{
  "num_hidden_layers": 11,
  "hidden_size": 256,
  "num_attention_heads": 8,
  "num_key_value_heads": 4,
  "head_dim": 64,
  "intermediate_size": 1536,
  "vocab_size": 8192,
  "hidden_act": "squared_relu",
  "norm": "rmsnorm",
  "norm_place": "pre",
  "norm_eps": 1e-05,
  "positions": "rope",
  "rope_theta": 225000.0,
  "rope_fraction": 0.5,
  "qk_norm": true,
  "attn_scale": 0.0875,
  "bias": "none",
  "tie_word_embeddings": true,
  "parallel_block": false,
  "extras": ["some layers without attention", "capped logits"],
  "init": "normal",
  "init_std_qkv": 0.0416,
  "init_std_o": 0.0,
  "init_std_up": 0.0416,
  "init_std_down": 0.0,
  "optimizer": "muon_variant",
  "learning_rate": 0.011,
  "lr_mult_o": 0.611,
  "lr_mult_down": 1.5,
  "beta1": 0.9,
  "lr_head": 0.0192,
  "warmup_steps": 0,
  "schedule": "wsd",
  "decay_fraction": 0.8,
  "decay_shape": "linear",
  "final_lr_fraction": 0.0,
  "batch_tokens": [16384, 32768],
  "max_seq_len": 1024,
  "doc_mask": false,
  "train_tokens": 255100000,
  "max_steps": 10768,
  "dataset": "wikipedia_en"
}
Each number is 128 + 24 x the weight over the matrix's rms, rounded and kept within 0 to 255. Layers, rows and columns count from 0. Numbers have three digits each.

# layer 2 attention query, 512x256, rms 0.176, rows 271-307,335-370, columns 128-255
099136124134154190123114142138152077110170111155114105170119117171128128136126148160108151128145110107158123118134130109144104138102132149134118128118182108122110123153109121155176118168097163104143132142088119150107121068135137097119127143164138116129159130116143142123137124122157104097137146125093145128097123133144140079138136130098136131132116125113179109169084129122054110123120
135119136121139146109137077121124116143142149091103121122130144169111111128073158121133118143153115108116154125105125100163113129123129128132091109150120127131115163147123125114145115156115094104163112133121139099151106107155105107119116122118112134094125124146150142116106115098111104120134118146114130148150110140116118127149139161108167114142143145115148108139105134107123128131129
135114107159145116136130153148133117125134140179123108128133126087127137134161110140128131127099143125133102120126126133120161141130123130142177131074121105119166132098145127156084145099126122145113161127116123139125143131103125133086145112169116116158103121108142089134159124162173153165112125095152102161145126134164162115110128114130126121160121138141128165145110132126110101133119
129110122112150129144136152140124131106114102137155116127151104091132157126124107122127126091104128116124099117094149116121142118168090151134150120124135118129121111114125132151099153099146117139132121115135110155125145142136140153115154120151133121149132124109119111124136143159162157152103123099148149140147154126195139112108148123134114131133162117133129148145129128138106115151099
135130097137146139109160149159122118128136156120119114124129149125113131115142143178150140110138177113124102116095138153130149141098119133156173156136149094153125132116157114152135155141135118147106118151144132144101170134096117126140148123151113155155104134100132104163147120142175159148124112130141110135107130108143116148107125134113100146107101138131123162099114154102117143131117
125162127129130134156113128097105107140140120111126165108140103132156115144130143107128096147144117160134140147125118107133161098153137124147087139109104123091161120116124110151100082117088123104106137147141098079181126129169119150154133115111118106114136102158123180136101185115100137096095145115106129123113138134132123126126150147136175130146174154138129119131132100152151126146122
145115142150100148122145144097126123091171120138130160146151140110100115155149152115120107131046117144110143118121114117121103164137139108154152155137148155126165144149168187139079163119137074132122113150173144109087132125113150129101134130145123151135138119151138119140150129117126160129150136125113093122124136142157121124116121128149078120136171120147103139095138153124122143130116
150064122149111106149128053119119104103150091112137153158143136151138088125129104109109112147095097136151154137134123134130123158133164107121128139103088148088099126123139137132130097094172099121139113118127085104122132071127103132151133096094118110090137127102182138151138127090092162099176171171115141122124151102084084124126128128135149192110159147162104115161142115163131154116122
127084113112130088099154143126156132100153172143141138152133125170045129092112105118082127102100129127116137094093104160109092141135106098060140152105134128107068101157107134123090145154127180153142154129037183142169138162089148108156165125138132171147115135092143115097143140108117144088151121094090105111127092113152096119114095170125103133094084077147082113105107187134126077105101
161111140149113083123152176096066122131104179103104133118078109090114145150136164130164200178137081133109162137155113117143185083142126167124135101115110102153174117145147102114169140149083120143116141126165107152146165112138110160135106170098134128151134123049111191156136137153119112140142132125097169132105142139132120124136128150136166134130148131075106164106114109133125145132147
152122134152138130138129084145138145109135114163155116127143105147147125119117128113130078129161116107120118165106139135085109138127111102132072153163096136162136147089137143083100153150139100131124049131117159127133123110110108145114080172145080140122128174134100111127143141145078115133134169081111113113137139121112130140111113115140123118135123112152120117111124097137134094159139
127124121153127135164149102108128097174093123100118083127112110143166138143114167130100178124146149098120153122158127144108120130156140147144080116120119108165124118090151135110133161140180130148127133109144146100140080122169121144103114147121134145155142133134100113160115110095117098113156112121148156107113141125099132098136130139113141158113110145124085101138122129157094099164135
153174098153120122126153117119120118144140122118141132113131156121095117148115140148107122109135100151105127074146098167176100159137149140125155088126113103131155194105164122119122118122094061101182160171146127097191122111148122113148100124152092128085119128112156161094119114094125110134087112163146147077089127143162165140108119135140130100170158118139194073135122116117116115132103
124132094136101129083097157118133155144132164158129082103129145155122123157141141121140132134147138116132135134149060135095162154106137138097129118152143126116161135113131137089213105097089136124152151097098098184189123132186155208159157139102124106181155139202134100096123155116085140155169156134124153127111160090156082136157131127128172192122154169087133125150089128106147161103148
109137116068173160100131102114115125140073090105161131149158116107140121106106134108121107091124137148121136129128139137153099091151147130143174145154135088106121123138117134129093074126142135062146086087122079112113098125120141143123152126138173128124157149144147099161143068155091150120057139121130128162140111131106142114160119129128139096134105085163131140114118103163135086169136
166158148163145133141137096098151161114168119139081142134110089144174107068128111130143156145175108103129124168147129125142134120166144143136046138123141122054128124123113091107147066145115126127109207127156095106160111117149134150072144126130106092148131163140137133111143168184119104120121146181141111120209115098086125117151108140150099111095144151136096115124153113199101146159135
174116144139145119129154105074123118131141095108125129146101118168066128077120092168165104148131126074125116124099128118115107135079127130077126108092146098102108146165104131160162148153106133111131099129147124146185136161126144132179138132178123134169093130132112125090153108133113125116158115155136164125133085149142169114107135098111109141120092119123126139167142171112099112108167
115201151110149146175153113125142126095072141120148142126085144165154116150185089146135116143117122126135121120173123156169109121141140123114126133099143109149124098115102133135107109147123123116149156129120098179118172124108126145149110076132068111094164101087118147125116121103123112130136104122155168130107123167122159134124137160131125155121141112113130141124162118130112125138166
116103141144164135094165117122120090124155132145112140118110145156111089125192126110121099109105107113146113114189138110139143096117127112117123097103119114086073157114120187104136110168114139120125148131106117107110116091148145108172125148099140123104102118123130123127155153105107126124121132130136115133058103131098118168102130108109135110133110161147116094116161129130118142119054
097147134080176074107090162102130096159129071127148116113129128117111189148154134132094113150119090117097150114122185142117131107132106115108136127140126146107112123180123162070103170085171077129125140121147149134149145098161171098166105106164159149157124144123111112173162150143128116145134165111079165173123121149149132118144120129149129115123137105131098129114088132145083166098116
140111166129121102169103111111176096112159106113149118125151103168130112129086134136145120112105128152126134128109152113155091129076150124096142161112113178106119132110148128132204134157148164120118133112097098152159107163197144110139127144098100141089121144117105143078101111076142147080103096119105123105097196178117135138147141149083149145089117109174152139161161128118064117126120
154128132155167143080098125138173129143097103151115128128149099119109155135143123089120122142113095114132102148129126106126105174122120077109094149146139143140118147132110153129081158136129113120125137120144126088131136153156158095169134135140186133186150126108166138128181111132143124144143136136181110146139123110197139154119087175174168116108059115159111127161126123097094134127106
146108153110124134141108140127101169131112125145131167109128180120122147148131144150112133136155128141158139095140171094161118143104114167110125131136129145085149104109149134123121093132148150096116144114154141129121113112178107153136165121149115167124135116108091140132123102086119105145115137137098143107107145135136121131143097084091152123131096108128145118204176120170108128135126
111134159137150100110108123136145138082100119143133137154125086161126166126101114115161170122184118120091111125095170126154141093152134078128118101112190159120078167152133126162139123121197123107104098100116143141114106140111096117111140172140122184135126112116148130117122065094114116157162136155110129102140176144172152132168138140117089091101110119166092113147165116134133102124125
124117115167141153067093128098115134151169126133084143119126098187144147115115115114088129127137134097151132130124079120114190119119141151099134119134113153159136167164098171144072124110140149137138110160109071086095114137139148173139143108125158111088113139094114115122113136132118122105170122083113123166122097128163121121133123144087108140093205152122162130121124108145090105156109
148134129142120131093110157131120163084125157139149137137135102158133138148119141141140153151110130104150150131126135131102088158135132122144136115131113119139105116139096125116149121111086127132081119152152101101134099129101158121095124158145138170152124151153118109100206177147133156128141057149127152123113077143139183127103121109130128133116113112132118124097128146117125073150125
163098114134166105126100114105105114147112071127152129138124127179135112128092136159142124129130134106135130100100136125117173107137152080106097169129138129155122128121121137142149114119160107114119111126043099141128135146134168122151158122141078124094067115093104131106071070091172133096117109107102110142131130083112150164114171124116124171126123108096111114147127098191116154130113
119098200106121122144140121132093160128123109136138120100154185168114130116146117151162110127098174111167132162128157132121157123149085150108152159109149131138138112141132135130139106103159088121112115138096120153151114146107136116188175131118122182122094130114145128132157119190130115156126154154083131181145119130110100162129127120118121141121166117116163105114067111103085144109095
190147142152079129192111111132092150123097118076157110130133101116146104101105143118163169167143108171129090134123121090106140105161117132132140111137139096174111126100093079135183142147141104140140061178128155127111137164153151101130100148093116111130143119101118128111122131124112101090138133178104169114121147161061099118123152136144157128139146149195139124133175165134150121160097
109097117132131110135156103148140082167129130120111106147126133117094106099159134110119077149101130173145141127141164157116132122147136154103117120142114107104159121121138142131124138132046104141121112138155140142136113131123156153137131133131128134105131147108119144134161111146130074145143130119147165142122112111126132127079094150100116151104133138127100103125066130147123179171120
055142171110099136165089085139158133145097120096144128145141132084155137135101126085146119096149151071099099119131110104125142127183110181146112147138086114129132069154085163119116133185121130150088137106144128150096132114131124127104141150143115127149110149130138155139108144154146118107146172120114169130123112178124122105127102117089169114140099105128114110133124100103118198154135
192126180093170135160090136125125116139109107105122166133100135144156166142108123151145124158063101105140111125080151089123132174110112112110152151123087167143197125116080083088101130133167099110087149126128111133121127133165128129145145123144151132136136127071160133157119166144097108084135164151095096106118135140161156124127155091103169132154097100111160130153108144114114084129199
084124173115114089116117123152101142125123132098154149134129117163113100164120094132160091107141101135116129097142138122153150177129124092121143120129131118078118130155101114117130115147097142098102166132138080115123140141123153121156142124152136191122098096134076132108161092176202130128105115147139159172136114111117161129130153075123132083188119078102088113151116093073120145172112
144162069133156155118113158112112117129158104104108139144126188142141152093125151151120139126109110129144163102089100119101126174133125137096072134132164121133126112113161116097105116134142089113142168124143104121126153132094129101127140133106154170139122135104157126145115152139179132133116068129099130119157102112126093101118103157125112124147101142120125133155174115143136151154123
147118108135166092116104175113148194141114132149130084128121124147124160141184126117160108154146108127145127142130123175117129132171153124170150111135131077153140141167123106137133119149113107101090150180176153131075097129126145092151084093151095146166128161113124139186122140141149165135115102107165148077114122136143083115136160113146116119124160126113115117170117175109124107136142
116120137131094117081122155132139139099102145113144105137131106129121118145146158122113168116152140130144135105067132098128119156128149095116142151123143110143138138105073151174145140156126141111160120147137112129145152102132140124118152136114146137136144131138116094113132188127134096131126086158120073118122096142110158105118105095131123118085085150146099116111147085155115123168114
147121165106125122157123142131129128096143129134174133119096132149129101146133115134142134116078109070133101149123153131108120095153106111093111160162122139096129172129150146106126108083176149125149147146088109156148101117145158115122148123152115151083105154156107153099160169109134150137097102150142093112145131107142129174147155129115155116139115141146096119135116101119130144097155
096126110135131089141123108170131126097148091169100124131082142118120129171116103165130132158116127091158094105101134132120151131106136120124180151101126137110146148118128074125136136130138151098129120130136175133107107108124124148159136147147126128106148104121136119172132130143118104114172120131108153124111140164164110116123125127128093174162130100164157121140087119143127124148117
143095104106145105071138112101128151101162141109159118125097110142104103182111131101133130122143113130115116123137118086133136119120143118104119115142113143096142143156098135122120138109095140118162139118140140143099160095129109115120124114084096140114110136173153115134136173092115134104131123148131122127125122115142138147143110117121136115111119111098123122104134131134124176105147
135118103145121127170099148129127083114121129105126118146122105108169153120160123135142105127120132157150095117104156131128125100159120129135133097100114083145139111107135144115159158122135109091142120124112094122142111179133155124122139118163131144185135147118109129124153112129148166157128131109129121144117144142131141108115142119155120148134122126139140138119126099120080062150126
149117091144107124165103133135138146114101107127136131137129131112153170128150130138165115128102131138142105102142132115127115132171121143141149153125115139129115146099092128077107132118152130137105080125139126109136119151127122122096146133161126117169121109088143115122140130132129100160118176110157155172152161136137152118113171119166129147144128092134125155153101120164125098157104
106121152124129166124113157137146141131125103127155165130097145085135118121149136133095121101093089116121120135117117160112110149112121114146119142147131133161123112106129125136098181163111127150100110133170118105110140146121128079136138105109143165181128163110084119141169109153142125130136114116114120163130130123155106141112125153117076132119107109136120152111112132135120130135099
118071096155142113140125088107117108182153091118110118119134139157123135150126107115182121163147161129124120133149134123164162083119150120162110144115133130122153139123127145121160093108139132101133141122128117121153090128105095179102133139124130094116151110145144132173134143139123099149126127131154134131148128127108153135159134090113164160129164173120135113123166096135105118116128
085135164115112129100136124150102161112140118138129157114128131128127127148103142105095115114091143155098143138144120119098143106125148120124166141112150166098114130116144139129083154144124103152148114132156132138088125130114135131158104138102142174135125166148118120145145127109140172107139134155146123144136120149122092115123125165135099135125157097121138111087132170093164163105138
134094109115102120110111119096101122122145135133096152144155148149097106099074126110126134141105125114163131112081139160135142124120162147143099121095097111078130115123129132141139103099145144157136146119107098112126132090147107134124124094088113102119092129153151175078155148096125139112142138158119133093149146104116099089107118124135121127136133148117093099154146109171157124123161
097146157139123120082095135143136133114195163126132106153104130128106085167149151128082146087106110140146116144204094117120081101144115103138125142127118139101085101101078124122114165145060146135141158146136132134141150118108137135189072135094137145153099123171088167102159135118162157100131105125084144172125088139135094096068069181107134111122110103121126132074103161098188151101082
129077128168109150110087157095132139178125143082090125130146104085122114119167158065155156139158098134111154155136117151138164107146159170148122084078075124163167100092171125107136139165114126113137134112129099133169118120103099099107099123102151105107131151095164155125166146131090084096101107135111168076123121139078111106129085133150208132134154121163129117136133091120131152161135
132116134103170094159108119123104136109119119109108118142151138099148137151140131141097091100137144148150133118132125144108083125139120128124081184172111153132123128128097096152163142106085157141139078180140112139134146098128114123148096112131126147127150122145114130156132159144124098119163159107121121153142063108140121130097103132114136121165125145157124145150159093159172148120088
073119132155144177135142071122104115146138098104123118107119105193152138110106156142131114155132138063134131097138170078130115147125132133136134141125113110142125145133120142127068120076146120139178110139120123120139082146142097105115116081128152117119150124127132142120122164118122097124164122117120131148128112139140154105140162086120144153127132145091135153116104095112106112160153
112092092128164118126179093107119148136120101177104124124131105146117132142093108150122148096138108123140117135152129167163177154124128147118175097138120108157144128136136122181126113170134107133176137171142117122149108127111136122109075168162116127107130186146112107139099106115119162069105095153080163102113103133151116160130162153136115135111160095150139074139138153128120084151102
064158130116111114100134132151109117094101181101141119125157134134116109146167136143112137098141153127122160154115131121145141138104153141103118101123097104146129120177124139164186208103082123141118154105102123113162109141142109150134134164098153152153152072109113075129140141122083123160137100145131176107051141157155125073078122131101174162147144119098144128129106183107102093092137
138172150132129134115183094097120118114125138142095120146145116098138110076123103172142152176103164147104133161120141118133108122120137112117176061139137091133118146098135158126088129144140157106154092099094106095120116111058104172101117143098132129143129138104144142156156171122142115132106140126115099132118115110153172111118155152130125112116125120166153119118127134147134175152175
088126130161090121127149098138134152101127128105116142125121167099120119113117135083155134160133104140061084144135094126138123128148159145132079126124143148143154112122102149122106122156132150182075165115115101134131139161122138145125131144128128161141103163148108112112159152145111097087098119151144133113138082115148104141099121147127083078092125105108116118126138149165157151156157
179105147144119154121137139099117091125148110144149110195101160174080110095153110126103085154131097082146138119093148120100112174121145132108100143125129121112135152158116089139084141173156123144148154063136098151167089129112148109156155135143109116163143126117109117095163157155137099162122127150180109098184106118160140158132108130139125124122116071129085076128128126156069125089157
142131152172130101132139141139176125118111119073130116147081117162154134096153123110124118137133140106113118156117158107172115130139116145136159165137121115107079109108125095128121102120171111145151134099127148130167152108107112144125110108120097112109114132095117107132146138133151135186130095105173171110160108126094174118156134127146141146150119148136115144158108106128118117149151
105109108135122118143135185135120100113165130144116157139126093146114131146067112139136121123150120131113162136093113137124150102075100109107124116083116110100124128165146180155109129150100158121119135112097140144105072103095160147163154110150152170116120129069111104155097104109108136093124131113091109141099084102129162093103121116149121119137141127134132116137119179149177120185125
148161115082131131105120168122139151124161140141152151117093107117123148128166113117140142134128123089132163137149144131118110107160118104128135141148124110080118107186109153084101121125156095147124183115187107132127181145109138107101097114159109082168151151164118126200175121161097124130132165111143129138128107142156157104090141127106090147139125112129130120141100143118094097126117
109125144128098095128127126084176117140187136137141118117094119142144134130134139119128170155134130099121110116138103135118148124130108105073127161135129143155167115084141142178117100116094143083146123132137140091127097147120153135156185130104096134131110112131143123122112132114146148134090101151087116163136152129114120160128109140080099118134150112137172154116165141098092104119146
151151175111180142150094151116106116128099109144135112112115140103109123118133136103110072141122106112106102117109160091109127160147133124100148096120172149163136089142140143095098145154122110126116123123143100112133127144169155152174158136128144131161103117092156133103123112117129100125162137163125103129142106102136143100163111131162171125108096113109121182139089150105133100165087
104117134146146148155156094147105155098137081144117114106122167134142108149106143150136178062140119186130160135159133104153132103100122153130131120117150126114161108099070134160166143122120133101104118170133138134140120136158109157134165148154120100136163106106092114092146112120094091168137145128072117135148168100151124103180101119069100158134123141096159120142138155110112142117117
109130200130137131142113129133127133116147105215168140157137140144099184128105095092118170098144167124090102128139160159079107134133109106166153143102127181171111177087151165152134150131123155115122090092096167136087101129089111073142115148155154194101117165075122155104131097146174091155156126112160085160128147107106109126119151157143123119112126125145150108108117114091127146089066
127111140172115130135158123100104121152168120125094122154115127111128141143089124130128130176133104144117131116144128157167095104137124125122104165146096124117111148150139115144096161182142108123155130148110139118143099124145133093138118119116183110091080108124127169125131142114105109081145150134146115125118125117133109128155100127111123136112173142174108148074131123118124098136115
125161124099125158122143125130116138126113147125140129158159137116102131131142152124119137139125106139149124116119141120119121128164098140110128095110139124152100133128119092119156121123160109154094122122128130131132133160129134134116153179128145152158115114113090116118131144099122109113138147123123109112136110143161139115088125119155131114121074110145112116124159165126120103168111
139148090158151127156131148110142104113100109121135177105152138134143141132107125157097121170115123077126151106114142129088132179142087111118094136159094131154140153147117122099108166111114093137141111178110099109115139111133144087132120137165106153145118110123121137122132136092146101114122136142100112118138096126130095130099118107081106143144111107145079090176117074136129162132136
083125179106116127133118038127158150137127103099109102138101153127148153163138110138126134134115121110134093123109185086085105159114133149132101169108086151141065100123120102126119091133183128158081123145128164139089096096059129067099116129129135160111125122153151104131127186154128135120138123144122146179193130141118135100090118133161128143165134152151116158108133088126163191133132
149116070153117153146109075116088163110126103145134180117157128154132094114161140117130135138112107127133152131151112063163115090142104116163091133149137175127122128097089111125167121114093140106125123169146105132093163144176132090162096108113146127118131139172123147076133120120127107095126118131116154129091158154070141134125137157089126117135108112170057112138161120153135099149105
160124115127158122154115130143126086117141056182132119116113102160064084075139139129122105111059116120129180098130152156165104111193146116116143130151123127099148144084163183103129127104121071143088165131125118113124126118118079134149124143100142162116107084099154130130149071161083160132101078114102147137111136090104127123142110154106156109183125095129142066165164098082116140177123
070101129118141148133119146113130124115082115142174177120116115120100128104128119115151130118132122136100095156112103099150132084132176132153111126111134080115139109185099115143066117153143093146116142136154132103157130133154163119100136190177100136126146105137158122128110141124044084099132130111135194112181139120115154157133106136100127145124175125143087121186126135120137159159084
153129168140127140174129108158118133117121135130069153142159107121104139128140122136179137120128142091172145101158166108145178186131150139172130135129120193165131148114108138147086152141209115143112113122154102094113113090108102112122154133110123121142127162097129130139138180150163131094103110130171116123121132189121125092108148164125154140184111140121142093183121109149149134156131
089100163078155104136103148127138133109114112136165148131124130146134119140167138130145107127108121089109109124119169158099108107153141114166156130120159108108166119136108174129093175133119102095127122128141071113098148130134127165125112121094129194127124130163131160136146118177134149105128122118151171143123146164109113146144165061132131107111124108123075125127131105084116185138097
136125109097130147130146136145170130144131117100102138140121172129146136144150158137144120106130110138095136117142117142132137154121097139145092126118128075103154100106120153155154103149121143127112145171138128116124146159171145103145107171130137161114121129124142084095112119090171123120122109143123092133118117097159121130114132120147102103161162111159112095131174166134085093161176
129093138157132125140130118140132148153155092113159068123101127097135119163160120158113066156140132155134099098144129144100124151142134118108132092123087070134122119119127118119127145119103153105105122097131146151094116138125119149124098112130137081137156131102159177124134139132118137146149116127175146160105149111134128156122163134147128134115145162130157127104156161099111127141154
130128133060156112089137184133117112116125147124127154197140069126079165117151135118118160131133150127138135109135130098087157088133107109113117138127117119132091122107132115112136107120157151127149129141153107161145137130102124115112165139129171129101128122144130099134152127120115124101150106121099127163101109176129168137075125099126157122126151102093108146168167129145107159123119
# layer 2 attention key, 256x256, rms 0.162, rows 143-178, columns 128-255
101158154133110180169133122117125129161115108104119129138134105091138107137153092128111145160128118135088140121174159159123081107189138125140121151122116175114149122116153119118117130117107126155119101114179116092169116151136128146096138124141117114115160076135110150124127127100119104155112118159129134128145140101156126131142102126124094093161123140131128125109095102139105109115111
127096104110152138121139142108096134145118112119136163136144138153096089154135171117115162097131133165132134130132124172145149110118138127157115118128156140176122154087131124121114163115124105115109127093133150130107120124110117120125115127088136107163121172138133136139131125125146102162134140136108113162088162117116118117110127160134124137082154130172115126127154114131131099163142
132125160131120130159115097143139122149107109113097127147122131171116150118116102115127137163123131081104109146134149113144123143134098128124149152108151121102124158162153145141120133107129140145128163119131111162118112114107147154104141135118111134076116121119148127126118153143132120146120129115134131087175171152166130133160157119137134145130085138137097134149129146135086153149145
129116145107149156137116120143087122119124117094150120125107132131133127173122120106115133159147112153118165124123146168103142117128126136118158133116131177119121153098111096147142163112146119109137163126111129133120118098150129143098113123127145127094138113120157116131117102128095120113124133140107117109143175137151170103149093145129136130103125143155134119138135100124145161140110
178124127141113115127158119160160133096158095107128133154139135106097097122136104130161134132123133110118134128133128136149141121125130134131154146119124103116118132157108115150113147129130127137117120136139160162133126097101116134147131131113147156123096111108141137187108163118120127139114145105165113113155164152146107121140103119153143115147126106164090149152134124143153158132137
133153131133151131111116177111115122125120116125114113129142154131109166150100095119104125120126131125123143138127115103118141141104159138127120106135136144148119124097167100124130133112137113127133161112114105104111151173151132104114126113110130113124141131110135095129148125121108133137112088106155158153121133127128147140131156135129134143112148104107166130109110135102110129134106
120151121143152127118128114129146134158163087110139125121089089145130129145119103166097128128106122182095113126134149158133114124161131076066161115153133161130103160106086099146141135144138140132133129114133122113164148162123122154142147125135137127121129088141148132122102131105075118090140131145105120132081121151116160123153110140109150100156124132129143140154103115130112104105108
074167163099069133084132098131149073110139142102126119123116137091113129171101152117120129123134087145106129120142101119169089118123123124172148069149150114128136140164105156158091167170072154115164157141110159162061169149125142121151081119139172124169166145153116152143114140120183149091127122165142066127095090120151091114094125182160097119089136165141116167123141141130205151070117
119129149138119136122158136114136079139116167101115140140124126137126115140126154142130152138136126146158105119118084060134107146128124124135070094111076095160147145141108171142145158117107135140152154123104127141097150173096145144155107126135130115116113114116085179149109145113138150129154131091170117124099101119105099159115109081121125132101160166152142169129162138134142116145126
093152148082121104102162155167129149150119135107106150138138115137159088168134149123106153120099158124133110140131116069155151120098104168133173125135100137111101079092150099126129137132065132089185138129109143099141158179115145141106146078120121116116122115143106106156093139113119102091114123096121116116116117130098131173097103134147150095140153159143138101174118154137179125146157
143078107203121109109138117134140093134120145105125129187111098150147120149138149157136141147136148110115107102124104115100121131132137161106164113142093135101157116160153125143185135121108148128110174105136157152165139089127119127140140111169071136091154081107082178147147134140110137155114092091096122112088119136122136120147117131090128122133112133094127102131123121139115097128149
132089105158167141088112118129157105090114112121168135160131114160125166113181145118122101153167145109174109123121111098129127140090111070163165146159160105127157139118187153096137109094144137141126106142159113170099122149129149147153093118122187143127132140133157101090133133146158148135106117122122160133127132125103136158110102120159168107136110142124143140100161127128122114138127
130146102108120152113118160091156147091113133103102128100082105131135161141117145138088141110144162139144128112139107159121128109145138100115160129108166136126119144113114150102127200123174134147103106145115143107142122183122132129118145117132115064165113110164144128093152112140117146130151093133116124142141114166127100112149141167124154099163110140114110096129091119122076107084123
125100136078101157132138128169134108162167141119137101093122110141158118146139140131126137140118115112147120110124151128167153139140122114183130146119156118076140117136166152136150146154090108113163129118141112140114104150111152136102172128132097137143149159143108161146133106098127111112129104136147119179105146116066165119152141104137148082135204126120119135127143097132147128161119
127111127131165119134153126061115113148119138132148149130132123132094121132137121125138137135153123099138129151148168171089109139124126091130130140116123165134123086133124171083142086157103114163158183155111098095140116144087139160149100128094104107128150147130127115090106110137134143102114113135135127185115159127140136152111107131170135159146126133121089121105112153132099123108121
083076140142170110119117101097103175156119120092110122176100137130118082096106159146185162139118061107136161147119113091134126173152175140086090094114096116117123141149099153103130133133079109143101164121101115168115152086117142156131129108090123146103180080123092168106099083135098100135126136101147100096110127103094128131139118111141168160176163127123093119162122118124158166115128
106137153143128085121130138123107142120138133122103115123151158125160110160089097158171154141162133125098104121148138153089101127126102173093159142104106078112176151144106138136086146109112114125103115155132111114181096104135114134142135128128089123121095113104142112153152160173103086149108124184099153154102131136145188105157126166127122144163099142137160120094144120102149135134154
166176119151143126129138153135140099131142061122115163137121103103149099174107142106134132113158116119114152154132124139121151109167129149104164125120106077136113139130121113091137127121167093119164134101097107128118157123135141117109125122091141139117131134129131112140128126144104161143087138105132114126159147113126103096122096147151093124157162147119127132081118126126105103102119
099139152132115125143155124127139121144129122131116127139133103096134112105123116149098107125097121164107128125195145126100108151142129123072119154133100130136148132093151148134127141162108127109147126115129133122153096154132096137138119137120146135123119120122076105127143088143128105127152094154119149172104111145212115116134101114150103083122187164120143169106169097136120135092164
135119174123201110160118140129183193127137126149145126109137121114168095089101148106124137147111147133119148142143148155116131128170186175159142155142095108165123136108144096135099086155180141086111130127161118125168115091161111158112109179125098102142145120107145132093160130153133118135088107129116100113142135082171122132135167111143125112099149069111113169134130103116116113152098
106106123143116138121180146122150135153108108096124161118125159136097109136121113122110153114143134161118112122134108117077058139118137138131148163110148104129105153182112166114110113130106156182088086148103121112147116140111148108120141153159137147087113131162117134108137087162125120147110117128087161143160107120096156132103125098103118157127107120125093146113139106164174112121139
117136106133107183183133108136166131121143124102114098119102156141192113122155137118121145150135112129149113167126114185164168118167105131137122154108141155151175168133134126146161092150131176140107106105086102144157130134141130205115108103116111144071140106145109143140114136135156110146116098130121132127125135117105137106154115146109174143100150150108154131111109142125120138097169
104114173130111130076098119139142075131165111139105128094129115126098101127148132153124126120135166121071101102090112134099103107128095113101135112144163119123113175119117120134149119138096095118136114109148095150142101140123144103094157128126105138106130127100142128089120159141174113174137126117134123079130143123101112137115129138120174122155141123153136104118159112133114144134139
096103110083113122131141120141112120128072131084113135172143126200179133151080147113174135080167137123122108124104197125097148134113105140127123091135134123182124136164116156109141074130134136112109137138140151129107133083119112137094147145144142091135182123126144124159136127153160132166155088134158155139115107103122116134173090104103147175089150111103143098155149079112059120114172
118136167124119130147136145127140166109125145127144124121128101145124175139112151124107128172108156082117100139119152127114140158142124142116114107130120098132101153124136105137079150171153136110141123111169162104099109096176134107138117134143132127131128165136100163115156173101103120128152092123126174107125142162158111141162091093140126110123103133109122126157109138109107116135124
107111137141160112159104126095122121144093142170145104134117128143143130120101123131136135100132118094149108153157138121144117125146075139128115151109126136100076132129129133160138161101113140116127130083145109128157134146111159085121130141097171131117126129151155128101117149136109114129159122097147120115171118124120140137090175136125161126147153137136097143107096158143145104140134
075127120137077159100119160193111139128125108140126151140129150141122184147107115142151144114114151117155126100141130106104106128130179146133132133111120135156123139195173135150114116138145124107123113134122135143134114103142140113165133118126121136122077135168125136128130093127142118135151138094147133113160152162159112125117119104117102132119146092127105173095117105144153175163125
176091134122140081178108116138147109103100134143100127156120105128156101158089084168110152121120126134123181119099171136150094155140131180143114140152132128121112108102143109095141149153153129127129165100157166142125093118118132127150135170134161137133147120157142121116144110151141107089100111130076090107140137117123160154189122137074198109170134080116100137139102122154101127157154
135094070105109134133137131193138104140133116083145127119101118125133145102139105136139099117215149125121159128124134113151153097153115125093110104109109121137115107146133116094095136116099129129106103121120156132151132168107136101157137146138132172122126077140096096137118161147143128148113139089138104148118095116098157082125148141130139152106166103174111161115128128102116139170110
136103126153084133105127141097159154099110127137133109101125171150134150077147167164155094145161150049116121145088149128124101141095156138108081129128073096163116096105089103111136106169121117084154128176150087149175179101144130150139137147139145109114105135119088174151176112153115109124108155119117105106167095125093149135111095094092131116130077147126117124145111133153096128148136
160139112137139116147135092129096158147130163141148122106121129139164112118122146140114151144139127097130133165142115112143146152115117150111068092147098095135089115129077157109163121165132121114116141123160087156150108105161102133094090104123090101169149158072124124163193155103084092123138113111131105140128119108100127102109144106124123122122112147116119080136091089124160135149120
106150177132112140128099145141127149136147119083132137139112135100117143133142129128114129120144177136154132095125137117123159103077123133133148119129146154106138126139158093115133137159119124147115121159121139153110142172098155155113124130113174094106184097162114129138157071169116119143160160123134128144172121130103137097086117124105117136191121117141135106114105135143107114106116
152153083107105137170105104085101150151130109135122105113113132112117129111144122132128082128125156132140102130078107107139177106132129148150123154142127127162071140134111104099072136126139137160116162082139150133113117128146078156147133128109082120174158142120147109147095133108152122130143122095142144153168136101132122142119122169106126133086128122130135120122113115137125139138151
143122084145164100156116128119148129145128152123172140094153137128151179109139139116140136107175125124114162136084144209157155117123132155143120115110142161182099140117145118092126126133163115155088110160136127134146104100177123105086099121136133107123081122103175162149121126157159144121159151158126124114150152125127132094161170156083142101119121119127128115128124074140133096098130
112142161139121131114113116111126158156122105128098142100080108109178117129113135166125102150129171116134124125150123142124120136129061083146174135124125162123129086128136158129087148125111064168137102138086164138109120134183136079122149116073160114103111133150169135093120162100139156124132133122054143077107169122144140136142100155152135131157127138109135140126108169128152143115135
129172111095159125132146153118118101104087150140141127132173094135133104147115108125093102114132094110163122155167105158111101162121122156145165127143123120091123163109156100108126155147139141120138124119138128062133141147109135087101116084151175126135122123118118155137162120173168114150126122128152102147128134125153118092146130159152105167097083137154105149133159110115154121141085